Weights of a small GPT-style language model, trained from scratch on English Wikipedia.
Architecture: RMSNorm after residual sums in early layers and before blocks in later ones, rotary positions, no biases in attention or MLP, untied embeddings, normalized queries and keys, some layers without attention, local attention windows, value embeddings, a smear gate, capped logits.
Training: a variant of Adam for these matrices, 561M tokens, 4278 steps.
Each number is 128 + 32 x the weight over its row's rms, rounded and kept within 0 to 255. Layers, rows and columns count from 0. The size above them is the row's rms in percent of the matrix's.

# layer 7 MLP down (transposed), 1536x768, rms 0.0175, rows 474-482, columns 256-511
size [ 99 100  99  99 102  97 103 102 107]
[[ 79 165 111 126 105 125 117 151 153 131 118 117 163 156 130 108 152  97 129  99  90 188 139 132  96  91 142 118 136 145 105 116 139  91 126 148 146 102 153 108  65 110 132 131 166 116 127 184 146 115 129 115 117  67 128 107 115 173 141 127 135 151 118 158 136 162  81 158 152  84  96 100 127 143 114  62 153 145 143 141 144 112 128  93 145 186 118 118 117 104 113  94  63 152 114  89 100 160  77  75 141 101  94 157  82  88 152 111 108  94 127  94  87 165  86 116 153 119 134 139  79 130  67 165 132  68 106 184 164 133 119 125 130 131  96 151 158 122 184  62 155 167 143 173 121 134 195 124 122 113 138 137 109  93 142 165  97 127 159 152 153 166 149 115 127 116  52 165 132 160 170 137 104 151 158 128 127 146 125 113 122 109  61 151 119  95  86 130 137 129 139 128 146 160 160  94 146 179 110 132  49 102 138 149 153 100  93 115  84  53 151 139 133 173 212 156 127 173 123 109 142  81 125 140 138  93 169 103 117 102 182 105 113 153  97 111 130 137 139 144 151  96  96 125 135  87  88 153  52 171 116 134 134  89 145 149]
 [130 112 140 130  92 121 158  48 117 127 119  82  89  79  89 112 145 101  74  81 192 107 159  98  87 144 145 131 136  41 110  92 119 124  83 105 138 127 133  92 179 160 148 126 153 149 137 170 150 154 151  98 122 145 117 152 116 156 177 121 102  79 176 148 163  95 127 133  79  93 147 114 118 123 104 100 101  95 141 115 110 104 192 144 114 176 174  90 181 113 118  43 190 169  96 152 174 104 149 143 139 149 109 144 102 213 108  81 191 108 113  85 147 176 114 153 127 140 134 171 122 160 107 110 146 107 136  91  85 104 156 157 112  82  65  81  97 181 102  98 174 123 186  94 165 112 103 115 116 126 122  98 117 118 156 151 129 129 146 162 154 131 154 104 111 114 152 102 145 130 146 100 159 144 143  97  95  75 144 146 148 153  91 128 133 107 123 129 142 121  32 149 144 103  41 190  81 143 101 112 163 112 142 184 176  82 128 115  92 136 173 135 178  99 114 194 175  91  87 178 125 148 136  87 171  68 144 112  58 119  76 194 166  90 141  73 118 116 115 130 106 102  71  66 122 159 109  94  73 208 103 149 177 120 145  73]
 [107 111 125  74  61 139 121 161 116 140 167 176 142  80 151  99 102 104 130 151  91  78 153 116 103  96 180 127 121 100 140 109 166 143 134 113 169 131  49  83 125  91  96 167 120 155 126 112 152 118 153 197 112 154 132 160 141 149 122 185 101 108 152 120 151 165 127  99 117 165 144  56  91 137 128 132 160 123 137 108 131 146 112  89  82 164 102 101 150 149 100 124  98 111 105 103  97 153  96 127 131 138 145 113 159 138  92  85 146  64 113  47 139  85 144 155  77 148  87 158 151 128  95 129 104 131 155  94 104 149  84 105 126 131 140  82 141 117 163 151 124 154 129 125 171 127  88 175 147 125  92  80 157 166 132 119 125 111 121 163 101 141 157 130 133  96 147 118 141 131 133 230  81 137 163 108  97 195 151  50 119 126 167  95 155 112 156 127 144 131 115  98 159 138  77  86 146 102 142  84 149 101 157 177 113 143 154  76 217 176  48 117 110  78 135 129  95 173  81 112 116 157 151 136 102  96 124 155 121 120 117 136 134 155 146  87 114 118 187 143 148 104 129 151 128 128 111 152 160 101 171 177  32  95 134 145]
 [148 120 127 221 118 134 115 118 149 166 112 101  91 147 162 136 162 106 121 143 193 131 175 165 106 171 108 141 115 123  80 126  87 169 164  99 130  88 117 126 123 130 135 177 107  81 114 139 133 115 134 104 173 156 123 108 214  61 131  76 152 126 136 122 112 116 131 108 163 169  99 106 151  93 146 172 130  91 131 200  87  88 142 158 107 157 177 151 161 122  98 156 111 146 122 180 130 144 111 108 125 144 138 152 141 143 106 141 172 171 139 114 137 147 107  92  81 107 107 156  99 140  95 124 224 110 148 120  94 110 173 167 139  75 145  55  61 154 132 192 118 104 127  94  98 154 109 160 167 117 145  95 107 134  96 149 168  80 110 105 129 137 111  78 161  91 143  36 148 129 127 151 191  96 147 117 103 124 148 120  83 149 145  90 147  46 183  93  85 157 131 116 126  82 129 147 122 113  89  85 145 132 146 120 179 142 135 110 123 175 124 169 145 111 130 114 228 148  98 120  75 130  87 140 154 116 136 137 132 138 148 131 139 134 114 147 157 129 156 203 141 117 147 144 122 115 176 121 171 139 103 119  88 114 102 153]
 [ 84 102 102 157 129 135  76 100 137 134 113 124 182  66 109 162 191 139 102 121 153 121  86 145 123 175 115  88 111 133  80 159 120 137 182 124 111 126 153 118 152 157 142 119 150 157 168  94 114  48 134 159 139  64 148 107  93 177 108 129  94 142 123  82 106  65 172 125 138 166 126 160 137 127  54 161 126 188 149 135 193 127 114 137 119 113 125 127 161 113 103 140 144 101 165 127 146 122  92  74 155  95 125 146 141 120 113 137 185 136 114 117  83 101 128  92 139 115  90 155 146  78 143 154 169 112 162 107 110 165 125 111  80 194  97 184 124 149  66 116 159 140  99 148 115 121 105 170 149 114 129 141  89  91 147 179 147 109  86 191  92 149 185 105 156 127 161  80 128 149 129 142 100 167 169 122 185 139 182 103 117  89  98 134 200 152  63 160 205 180 148 136  82  89 143 109  77  55 128 118 180 103 154 158  86 123  91  81  58 140  82 143 114  91  67  52  95 193 161 120 141 131 160 153 131 148 144 123 134 166 136 160 149 147 106 188 167 120  58 104 138 153 102  79  50 116 102 167  77 155 142 143 206 119 171 137]
 [124 137 155  92  90  83  76 175 128 158 140 114 156 133  94 161 189 135  63 112  67 109 130 159  78 119  77 143 128 120 130 103 160 141 134 108 129 116 154 140 115 103 106  92  58 159 127 167 154  99  99  99 124 143 162  76  80 106 142  93 160 136 101 137 187 179 104  84 155  77 137 139  77  69 105  90  87 105 135 104 166 137 111 114  88 128 133 127 103 104  93 112 167 134 170 124 108 114 141  78 167  99 102 101 186 125 125 121 102  70  50 129 129 152 139 171 163 139 135 155 137 100 140 154 129  61 153  96 115 118 138 175 137  89 113 135 154 100  73  97 204 132 143 124  86  80  75 146 114 152 138 126 149 140 134 132  73 132 143 139 110 119 147 137 158 117 135 125 155  88 128 128 109  75 119 100 121  64 162 124 113 169 119 116 133 133 123 151 102  80 122 110  85 112 155 107 150 163 139 157 114  79 165 173  74 154  94 108 172 148 145 158 104 168 134 106 120 114 115 134 120 100 144 119  93  90  81 142  96 100 115 176 129 186  93 121 176  87 120  99 120  87 110 137 142 154 149 102 132  94 110 150  96 158 144 111]
 [ 51 114 112 169  96 147  87 148  65 124  90 165 116 153 171  83  96 145  91  51 119 159 132 151  79 137 122 145 116 104 150 145 145 151 138 101 117 144 177 151 133 110 157 106 136 135 107  55 124 168 111 129  68 127 116 157 121 148 158 128 121 136 129 148 163 122 161 118 151  92  89 183 135 163 163  97 105 147 143 136 109 146  90 164 137 168  90  99  58 164 127 162 141 154  98 202 149  85 153 160  50 136 106 158 130 176  92  88  74  92 157 153 157 132  94 152 101 158 142 157 118  94 110 128 134 175 117  29 150 174 113 133 135 181 137 162  93 121 163 141 149 182 138 155 105  73 169 146 137 205  96 112 172 195  86 154 108 108 118 107 137 151 136 149 135 172 147 113 156  78 123 167  77 113 102 162 171  98 104 125 113 112 146 118 131 123 159  77  69 128  88 121  95 112 117 145 168  89 159 102 134 166 122  97 107 121 191 138 139 142  96  85 144 176  93  53 112 120 116 219 145 172  84 167 138 145 141 145 157 146 147 180 146 157  91 131 181 221 109 101 150 174 152  72 123 131 110  79 119  59 144 128  90 102 166 128]
 [165 107  93 129 157 146 104 144 135 109 164 175  99 146 116 159 103 160 146 123 135 127 130 121 163  95 113 120 121 169 154 110 126  97 187 185 140 133 147 128 150 130 143 133 161 107  81 113 175 110 149 139 129 164 125 123  96  62 152 127 144 191 145 178 157 153 151 122 128 131 153 126 176 104 132 122 110 137 132 116  83 153 126 185 124 105 140 128 144 111  75 124 109 115 124 174 127 146  16 133 115 203 177 170 179 114 103  90 156 115 162  54 137 137 152 189 178 138 104 124 124 158 165  97 142 186 157  88 131 169 159  91 136  88  86 192  60  94 129 130 148 140  24  98 138 124 106 100 102 154 121 100 171 106 138 129 125 119 123 143 125  80  69 149 104 119 128 136 151 122  55 141 173 140 135 120 105 135  40 117 137 110 162  97 136 117 146 170  78 180 154 113  89 150 114 113 179 138 119 151 200 165  84 106 196 142 130  99 118  95  88 108 109 152 127 143 138  68 138 119  61 205 132 177  77 161 170 133  85 135 104 124 164 138 100 169  97 104 169  96  54 101 116  95 149 128  96 144  93 164 202 140 146 102 127 142]
 [116 155 142 144 129 152  98 140 156 135 126 160 178  99 124  95 154 136 180 119 167 126 101  82 109 119  88 176  99 137 139 120 157 119 103  61  95 108 122  84 157 187 136 120 118 140 153 132 120 100  95 162 151 121  76  93 134 138 116 163 132 110 132 120 107  67 137 103 102 102 153 153  99 107 152 154  76 109 125 108 150 111 152 144  74 179 119 128 153 111 162 120 114 118 138 129 155 125 150 152 127 150 192 154 165  84  87 115 107 127 105  88 133 136 102 147 148 127 123 180 149 153 101  90 145 152 105 128 103 152  92 118 108 115 116  73 166 143 135 141 175 120 107 161 147 107 115 146 133 127 140  81 126 136 138  81 116 123 197 130 149 127 107 182 133 131 163 108 101 111 111 119 135 111 107 130 162  96  55 186 105 125 106  81 131 170 141 140 147 120 117 131 129 124  96 143 141 113 157 104 142 149 140 126 148 183 189 139 173 212  99 141 141 132 136 112 106 165  97 126 191 111 216 168 122 150 117  60 153 168  93  80  78 186 158  98 133 116 105 141 122 164  99 169 215 140 116 181 136 142 160 156 174 144 121 104]]
# layer 7 MLP gate, 1536x768, rms 0.0222, rows 475-483, columns 256-511
size [102  98 102 103  99 105 103 104 102]
[[117  61 142 199 114 117 216  99 130 123 161  84  98 131 126 124 160 152 121  93 198 162 128 133  75 135 104 180 135 176 153 210 169 137 118 110 103  95 229 103 119 100 162 122 142 132  72 121 130 146  95 139 108 179 137 125 164 168 147  44 129 132 139 128  98 167 116  76 185 114 176 166  93 134 157 106  53 155 143 104 111 126 120 120 120 176 149 127  90 124 125 115 129 165 135 153 141  91 103 161 112 150 150 113 156 165 187 148 114  60 142 130 104 133  60  99 132 141 142 131 146 135  98  63 127 127 106 129 124 180 139 165 153 119 130  97 145 195 102 130  98 168 171 125 117 152 148 167 132 139 153 182  92  64 156 115 153 137 118 193 140 119 138 121  52 153 157 172 148  87 127 134 144 124 124 123 122  59 150 154 136 105 120 151 140 134 144 185 160 152 137 101 125 151 157 118  95 160  96 118 108 138  92 105 130 134 126 142 117 165 152 175 106 158 128 114 153  89 102 130 148 105 121 147 123 172  73 149 173 158 135 135 170 162 147 145 145 107 128 172 130 112 121 104 105  75 142 124 127  90 140 105 151 105 180 146]
 [102 160 200 112  96 169 118 131 100  92 119 129  75  88 145 122 118 114 136 135 117 130  97 144 133 160 152 112 104 155 192  80 149  92 163 128 162  83 151 116  90  87 109 150 223 125 141 106 104 203 162 109 107 148 101 126  82 161 186 119 127 147 106 159  98 130 101 131 146  92 157 107 111  83  58 145 164 115 137 158 129 101  91 151 153 175 103  94 125 133 125 137  71 114 179 136 145 115 141  88 118 164 166 121 106 100 149 132  98  98  96 155  66  36  90 112 115 116 128 116  67 127  88 107 103 183 131 159 164 130 139 180 170 152 114  73 124 115 162 103 104  95 134 111 138 131  72 188 186 173  96  95 149 171 101 132 145 131 147 176 169 130  93  72 169 134 122 175 139 142  98 188  62 157  83 150 124 160 149 135 105 106 168 108 126 144 139 186 169 186  61 154 118 125  68 151 116 128 100 110 104  93 164  97 155  97  82 101 118 124 103  98 169 180 130 109 141 137 114 151  72 145 124 161  70 132  87 141 140 147 143 136 121  80 133  78 149 125 153 152 136 140 197 125 100 134 103 179 197 145 136 135 109 103 129 165]
 [162  92 155  55 126 140 150 116 109 167 128  85  96 127 205  93 119 176 154 119  55 163 142  76 171  91 130 124 130 149 143 100 148  78 152 119 103 170 131 134 123 139 191 152 204 154 158 106 122 182 110 130 134 103 151 171 118 141 133 138 146 155 122  90 130 101 145 105 112 147 106 172  64 150 121 107 130 114 164  80 118 117 161  80 113 129 115 104 114 118 159  99 177  65  95  95  88 140 211 138  88 136 134 126 193 157  56 138  98 145 171  86  97 138 139 131 195 129 153 169  73 171 144 156 102 131 166  94 130 149 112 159 102  83  92 160 102 113 161 131 139 161 114 138 133 146  90 104 131 140 167  57 166  75 144 135  70 125 111 146 140 139 141 135 135  88  86  70 127 106 135 131 153 161 149  83  97 172  76 103  88 161 101 159  99 169 149  34 156 126 161  98 144 115 155  69 150 184 132 129 176 128 104 123 144 181 105  92  83 224 144 118 119 133  37 140 177 116  76 110 192 180 152 168 106  93  97 135  47 166  50 119  92 150 125 158 176  87 152 127 115 163 133  94 100 173 152 136 170 121 127 106 131 195 160 129]
 [144 143  87  90 119 151 123 122 109 170 179 119  77 104  73 151 112 170 183 154 113 114  75 145  55 106  71 101 157 101 145 131 159 133 118 160 175  91 166  63 213 158 136 119 125 168  57 113 102 113  91  74  79 182  69 128 146  63 145 108 140 112  99 149 117 138 113 124 124 116 103 183 145 137 131  56 124 162 125 136 126 123 156  82 111 122  96 118 131 131 118  80 151 128 196 113 115 126 100  74 143 131  92 178 144 143 113 145 119 122 177  96 115  70 158 194 151 154 181 170 153 113 143 113 178 141  96 154 113 116 155 141 140 127 100 173 201 135 119 116 161 151 170 121  81 114 116  63 169 104 115 187  82  82 164 110 108 103 124 170 140  90 179  94 146 120 118 141 124 134 121 122 113 158  93  77 127 145 140 125 113 122 117 106 109 144  85 171 107 148 192 172 143 150 133 170 149 177  91  99 155 152 111 106 124 109 137 164 118  96 158 160 231 147 115 154  37 124 103 164 146 125 132 112  95 157  96 157 141 168 176 148 130 164 150  87 116  95 146 156  85 136  43 172 117 140 141 160  81 131  76 117 118  86 152 154]
 [209 158 172 107  83 147 103 170  86 166 155 203 137 121 107 131 164 170 181 131 133  86  94 119 113 112  60 199 165 120 143 179 130 112 153 140 169 119  89 120 146 125 126 144 125 136 110 105 102 126 121 109 114 128 163  81 114 118 134 184 118 136  92 103  83 132 177 118  87 147 146  95 145 145  85 183 166 138  53 148  87 133 151 121 150 132 111 125 153 175 184 104 170 144 166 101 176 123 120 171 142 144 130 141  90 203 144 148 143 168 176 123 141 134 154 149 166 149 135 104 153  98  81 162 130  75  91 145  45 123 101 190 114 115 148 117 159 219 112 143  91 101 140 116 153 162  66 125 185 165  73 159 166 139  58  57  75  89  90 134 169  88 155  52  81 179 178  92 142  85 123  71 159 141 143 102  44 128  95 149  73 122 146 117 143 138 133 154 162 110 100 163 114 118 172 139 149 110  73 125 170 109  83 123 122 128 158 142 107 189 174 102 105  80 138 144 139  57 117  98  86 130 157 176 130 171 116 169 165 159 197 100 123 169 122  93 124  76  97 164 135 203 143 138  95 137 129 141 174  93  95 159 136 168 112 142]
 [132 164 135 121 117  85 112 159 117 106 132 214 111 109 157 130 130 110 121 154  73 165 107 116  86 108 160 138 107 134 101 117 101 127 131 128 118 162 183 174 164 181 161 158  59 163 130 130 139 180 166 156 115 119  59 162 185 151 134 144 104 136  96 189 128 153 190 168 101 140 121 175 171 139 159 155 142 160 128 187 139  89 112 167 112 142  80  97 129 114 159 124 113  88 134 136 165 150  72 124  72 136 115 106 130  96 199 136 131  91 113  51 137 142 128  82  71 144 176 152 139 140 115 124 117 134 108 173 143 158 145 109 140  72 131  82 131 156 168 125  77 149 147 178 125 152 141 102 127 130 125 162 135 175 114 130 124  84 129  81 132 163 134 133 104 110 136 109 112  91 129 122 121 105 120 142 195 155 131 153 127 148  86 113  68  89 125 143 154  90 134 179 153 119 155 125 128 133 117 135 141 136  91 147 148 124 101 118 157 136 141 150 154 118 115 134 130 123  68 186 161 119 123 198 132 166 127 132 203 125  39 122  96 159 196  73 137 184 134 180 100 103 128 156  91 142 168 134  93 109 148 155 117 177 107 113]
 [123  80  98  81 145 121  83 173 109  94 131  85  87 185 153 105 135 128 104 123  63  81 162  92 146 102 124 119 166 100 134 147 143 117 164 140 148 161 168  97 130 153 128 171 162 115 126 107 105 123 112 137 164 166 163 175 108 141 114 171  31 128 100 190  75  67 115 112 119  84 135 175 163  99 168 120 134  47 201 182 143 120  64 116  54 147 122 174 137 117 121 144  98 105 126  89 115 137 151 135  66 124 131 124 137 132 128 121 136  89 133 106  92 162  92 190 107 163 135  75 101 174 225  88 153 215  95 125  96  55 144 190 117 120 150 152  94  78 155 113 190 163 142 155 116  90 152 135 161 154 171 173  87 107 122 121 146  99 143 142  96 100 157 121 136  72 130 134 127 143 132 107 110 143 138  78 132 119 133 161  99  97 134 136  58 111 134 127 127 208 101  79 161 120 147 102 167  59 135 106 141 108 110  97 177 178 113  46  59 134 173  99 122  98  98 165 138 177 134 114 100 204 145 172 155  87  89 126 131 129 131 126 104  78 135  79 114 151 101 203 104 102 106  94 101 129 165 189 189  77  75 140 134 107 136 128]
 [111 105 169 152 143 177 112 115 209 125 111 197  66 136 147 125 141 143 160 146 137 119 137 144 121 116  68 130 121 113  76 148 114  92 143 141 130 131 125 143 133 116 131 101 158  87 198  79  84 117  85  97 168 147 124 114 125 160  83 130  59 149 160 138 154 108 123 116 139 155 153 112 134 139 121 128 140 138 170  79 128  69 148 184 136 162 149 165 162 124  78 136 176  89 152 124 145 159 113 157 102 120 158 103 160 124 122 137  82 135 107  90 138 122 115 144 113 194  86 188 199 139 133 149 135 160 147  56 194 153 153 224 152 157 110 111 130 139 153 163 165 134 191 151 147 120 155 149 133 100 134 120 161 122  98 144 174 142 143 122 131 193 113 146  94 135 144 173 138 104 139 115 106 140 112 109 147 145 111 120 161  71  88  87 119 149 151 154 136 122 152  47 162 125  54 150 124 125 166 103 211 136 136 129 160 190  67 168 133 155 184 168  94 109 146 108  64 132 137  85 170  97 127 163 190 127 137 154  85 167 101 169 137  83  87  81 110 108 135 114  72 131 102  91  50 188 107 187  77 135 155 122 203 148 107 118]
 [148 110 152 107  92 133 104 132  80 141 110 141 159 112 151 121 119 123  93 106 122 157 102 128  90  51 124 112 143 110 153 136 125  94 116 177 142 145 152 164 110 133  68  81 119 148 111 168 132 140 131  93 123 126 105 125 192 142 145 130 116 136 139 183 100 114 155 128 120 121 108 129  94 125 107  83 169 122 121 172 146 146 112  96 133  88 132 147  98 136 106 160  94  89 129 125 128 139 134 169 133 114  69 127 152  91  74 148 105 119 172  97 165 169 126 159 134 122 140 113  75 169  85 155 114 182 139 173 124 111 133 165  73  76  94 110 142 146 110 161 130 153 189  98 104 121 146 130 188 104  80 151 101 159 150 110 163 131  67 142 138 133 170 182 149  91 126  64 136 119 129  67  96 122 116 118 163  38 206  87 129 162 135  79  55 139 117  46 157 141 143 186 161 133 177 114 144  98 120 129  68  91 140 108 111 229  85  80 137 169 193  91 131  96 155 196  73 111 133 187 166 119 137 110 125 102 137 109 112 105 148 177  94 145 147 154 166  58 142 182 140 145 110 131 114 144 169 131 113 117 121 181 137 126 193 125]]
# layer 7 MLP up, 1536x768, rms 0.0214, rows 475-483, columns 256-511
size [101 103  97 102 103 103 100 108 103]
[[141 135 112 129  80  86  92  98 118 173 178 125 124 154  67 179 111 136 103 107  99 186  97 130 117 104 150  86 155 136  90 193 195  74 110 118 150 144 120 122 117 139  82 181  94 113  97 153 153 171 116 117 127 197 136 104 118 154 199 141 169 132 155 152 106 174 158 109 115 160 122  93 164 126 179 141 221 172 159 120 224 155 112 148  89 105  90 128 135  75 151  88 112 105  71 126 128 127 123  97 151  96 184 132 111 132 133 137 123  80 127 150 121 120  93 114 145 113 110 104 129 105 150 120 133 171 130 128  67 125 164 107 154  82 155 147  96  93 143 108 205 202 107  76 148 179 121 141  80 171 138 145 147 153 120 164 172 125 147 175 115 129 180 160  88 104 180 162 155  70 104 134 194 119  57 127 127 108 148 162 127 119 196 152  89 153 138 149  52 155  91 120 166 148 153 105 143  67 120  80 170 173 161 108  42 183 143 119 155 152  92 172 142 181  90  93 119 131 114 133 126  76 184 138 147  95 144 127 124  60 159 177 140 144 111 150 112  52 149 167 113 149 173 159 132 159  57 171 113 180 116  87 124 163 127 117]
 [ 99 137 202  87 151 105 135 139  89  94 135 160 108 118 124 102 227 168 135  82 113 171  96 173 123  69 134 161 134 190  81 135 120  85 192 106 164  81 157 160 110  68 107 162 145  89 133 152  71 137 178  66  84 109 126 150  87 113 133  90 136 119 111 147 116 136 131  77 131 147 100 109 120 119 165 150 138 106  85  70 220 172 123 125  99 175 131 109 139 147 104 122 134   9 141  94 158 143 125  88  75  92  75 147 137 120 127 138  73 110 136 144 110 131 154  69  95 154 163 119 104  78 109 134 158 138  95 117 167 129  36 121 126  88  80 125 154 126 191  44  80 164 121 133 146 112  92 134 168 129 140  86 112 149 147 108 160  99 142 190 128 151 142 118 172  73 139 161 129 176 143 157 120 116 119  98 137 104 113 125  82 100 143  98 139  90 133 135 138  96  88  52 124 136 135 172 135 135 229 130 117 126 129 121 149 125  86 119 115 124 145 116 134 106 149  89 132  92 124 150 114 158 146 152 134 131  98 161 115 117 117 174 166 110  82  87  97 185 121 118 151 119 140 166  86 114 138 172 143 100 158 129 130 178 186  54]
 [115 214 161 118  79 137  95 107 116 101 109 130 145 113  89  74 195 162 129 124 193  76 133 199 148  89 106 113 108 118 121 113 141 117 119 116  98 129 131 146 140 150 112  92 184 119 135 163 152 139 144 127 168 105 122 124 162 132 133 117 116 150 200  86 140 173 134  82 121  95 128 204 130 122 137 156 111 160 151 119 165 145 111 187  99 113  84 112 141 145 125 228 116 144 128  80 175  62 126 150 125 167 181 123 100  98 122  90  73  95  74 103 142 131 152 208 111 113 116 141 184  86 161 123 135  94 157 113  78 113 154  80  96 207 203 117 149  47 179 144 121  71 103 149  76 133 131 129  93  46 139 157 139 124 119 161 107 148 155  88 153 109  87 110  78 134 116 228 117 116 158 149 104  65 128 165 143 138 156 109 188 112  88 133 117 130 162 133 117  91  68 154 117 144 172 156 109 106  87 117  77 117 132 145 138  97 107 172 182  74 126 171 146 194 129 101 137 153 149 118 144  97 208 113 164 101 157 137  78 143 101 188 122  70 128  85 129 135  71 130 148 143 156  94 147  78 152 142 153 132  94  78  85 113 136 117]
 [147 132 107  99  61  89 142 196 144 127 115 136 144 146 145 125 111 192 168 177 121 100 113 139 103 126 128 149  98 106  76 136 157 148 149 115 104 117 122 157  90 128 116 135 164 138 140 150  94  81 115 166 185 174 111 128 142 103  87 153 153 177 111  78 193 120 174 132  52 153  96  82 144 182 113 116 125 143 106  95  86 110 124  95 138 105 115 137 100  91 126 128 158 162 139 105 111 163 165  78 192 120 110 198 105  76  65 151 117 158 160 147 138 109 136 149  36 106 116  91 119 114 126 156 137 143 123 105  94 112 107 151 123 167 143 118 123 121  87 127  65 170 119  74 168 146 118 187 126 117  97 107  42  82 127 135 124 141  43  83  88 104 153  92 189  83  90 137 105 111 116 116 134 164  96 132 156 126 112 138 105 109  94 142 103  78 118 181 117 139 102 125 167  66 106  51 149 158 107 117 101 137 171 148 115 109 161 156  67  89 144 105  97 111 147 159 120 141 174  46 124 132 177  44 149 131 153 169 142 144 121  67 121 109  85  92 116  67 148 122 133 147 126 133 139 151 113 132 129 160 145 172 111 105 124  80]
 [141 178 165 133 153 142  59  96 143 129 145  94 151 132  99  90 104 132 139  82 138 143 115 103 113 109 188 113 198  97  99  95 153 174 104 132 137 129 116  82 101 160  91  99  96 101  87 150 164 101 125  69 163 132 158  84 163 137  68 114 146 128 159 159 158 146 138 150 144 152 176 101 114 103 146  88 195 152 102 101 159 123 181 127 155 131 178 198 121 132 118  82  87 117 118 151 133 126  49  69 168 132 119 166 115 158 190 126 112  86  51 130 105 109 104 130 201 122 122 163 131  82 137 122 101 111 104 147 164 122 136 104  94  62 105 143  96 104 127  64 183 147  99  64  80 147 127 156 156 161 143 151 142  62 153 147 161 124 108 109  93 116 159 129 140 171  97 111 133  95 158 118 112 173 136 149  64 134 159  54 161  95  76 130  95 114  90 147  96 116 142  98 172 149 137 130 126  90 110 131 120 114 129 124  94 171 120 100 130 130  94 132 118 178 119 116 107 102  50 132 133  77  99 113 136 103 105 150 143 103  77 111 135 184 116  92 140 116 203 128  94 113 116 171  80 156 103 132  94  98 172 112 116 113 115 125]
 [113 233 124 140 133 115 147 131 159 172  79 185 196 119 119  83 105 129 151 171 111  71 107 136 133  90 173 111  96 116 165 160 126  93 131  98 145  87 107 114 156 164 126 133 135 124  98 165 124 118 107 114 178 100 117 102 137 107 115 142  83 142  37  74  76  94 169  87 151 136 124 119 160 146 194 101 114 149  91 116 134 174 109 184 146  89 127  79 123 151 119 123 151 132 115 149 122 124 137 124 123 154 144 139 105  93 154  93  91 111 153 174 182 133 101 135 123 124 147  91  76  94  91 120 153 110 141 121 121 153 148 172 108 128 171 151  89 130 121  61 164 161 134 166  87 114 126 192 137 147 115 123 105  94 107 128 130  67  83 141 107 151 151 142 179  49 107 140 125 113 184 119 131 156 101  83 126 173 112 115 136 103 140 118 159  94 116 180 142  95 103 170 126 107 131 175 176 107 158 126  86  53 200 134 153 116 121 136 167 121 209 156 131  94 143 149  82 121 163 172 231 135  76 122  42  98  55 174  88 130 117  96 119 171  47 165 125 125 144 191  82 163 138 117 115  90  89 139  87 128  93 161 107 149 117 210]
 [129 141 157  43 128 133  84  91 169 148 118 153 136 146 139 112 103  81 153 158 155 149 131 168 158  92 134 121 147 151 155  65 178 117  99 155 130 126 134 143 193 161 139  48 113 186 101 147 218 155 163 169 138 112  65 151  71 131 119 119 162 115 115 163 136 109 168 180 134 128  77 112 184 139 115 109 115  78 173  64 106  81 151 103 139 118 157 172  89 148 163  98 103  91 183 131 151 190 109 115 145 110 106 133 170 123 133 103 188 124 191 113 137 146 134  86 121 100 165 110 155 178 172 118 194 176 166  95 109 119  88 154 101  94 106 158 110 138 161 135 158 142 147 142 104 162 173 101 138 116 100 117  68 124 123 147  77 120 154  67 116 105 159 147 135 147  92 128 123 104 143 121 153 116 126 120 132  82 151 146 165 162 143  88 126 103 110  88 120 130 147 117 151 123 113 150 186 134 156 103 145 103 136 137 147 146 142 102  97 110 126 122 198  98 111  72  83  79 170  76 114 153  94 214 173 180 138 133 140 160  60  91 147 176 156 143  78 112 110 171 148 126 129 142 147 151 134 139 123 139 127 121  68 183 162 103]
 [127 164 112 143 174  87  98  69 138 123 121 153 124 140 153 175 171  90 138 131 159 119 140 150 127  86 145 130  59 109 147  88 136 155 126  95 177 150 184 154 140 159 153 173 120 153 149 168  65 168 148  76 163 127  58  81  53 120 146 180 145 108 166 158  93 135 101 145 147 142 101 109  63 102 128 136 125 154 124 134 170 144 174 147 157 191 106 121  66  80 126 186 134 110 131 172 120 148  96 168 135 134 109 149 125 130 177 147 139  84 172 145 119  97 155 111 158 201 116 169 140 122  76 144 108 137 150 150 190 157 121 124 142  83 134 171  97 123 162 133 124 108 112 112 106 122 121 128  75 109 115 114  58 101 137 132 129  47 112 117 152 135 119 224 145 158 131 209  98 142 139 128 105 115 115 158  85  79 123 130  99 111 112 123 132 139 114 150  95 138  95 136 129 150 109 124 155  97 131 137 118 164  89 153 158 176 111 122 153 154  92  73 186 110  97  79 154  50 144 128 150 118 112 202  87 168 201 142 126 144 170 126 102 130 181 122 137 100 131 172 146 157 105 116 141 155 139 137 167 117 115 140 114 124 146 114]
 [ 85 120 165 165 147  83 114  86  51 166 151 109  67 159 154 140 170 149 117 125 115 117 101 157  98 128 141 115 102 114 123 137 151 150  75 113 106 109 121 112 151  87 113  80 174 146 148 122  96  87 159  83  66 110 137 112 140 134 135 173 120  85 146 137 150 101 112  83 131  64 136 164 109 183 122  66 153  78 101 159 134 140  75 114  76 139 152 116 114 101 110 156 107 128 185 118 106 110 139  89  97 120  73  98 136 170 114 164 112 162 139 105 141 126  92  97 167 170 215  98  87 130 106 132 145 130 111 124 103 140 125 164 148 108 148 111 102 135  97 127  55 109 146 109 114 163 131 172 127 112 158 192 123 130  84 109  84 162 128 186 136 118 113 139  92 174  85 116 119 124 145 110 131 112 122 144 116  76 126 101  92 124 148 102 121 136 142 171 117 102 177 118 152  84 129 179 130 110 114 159 196 173 114 138 157 161  69 129 148  85 135  54 175  98 144 162 141 164  75 140 103 133 146 158 121 148 118 163 183 141 117  77 115  93  86 167 127  91 148 168 110 121  99 172 193 137 169 147  83 132 171 110 194 135 108 152]]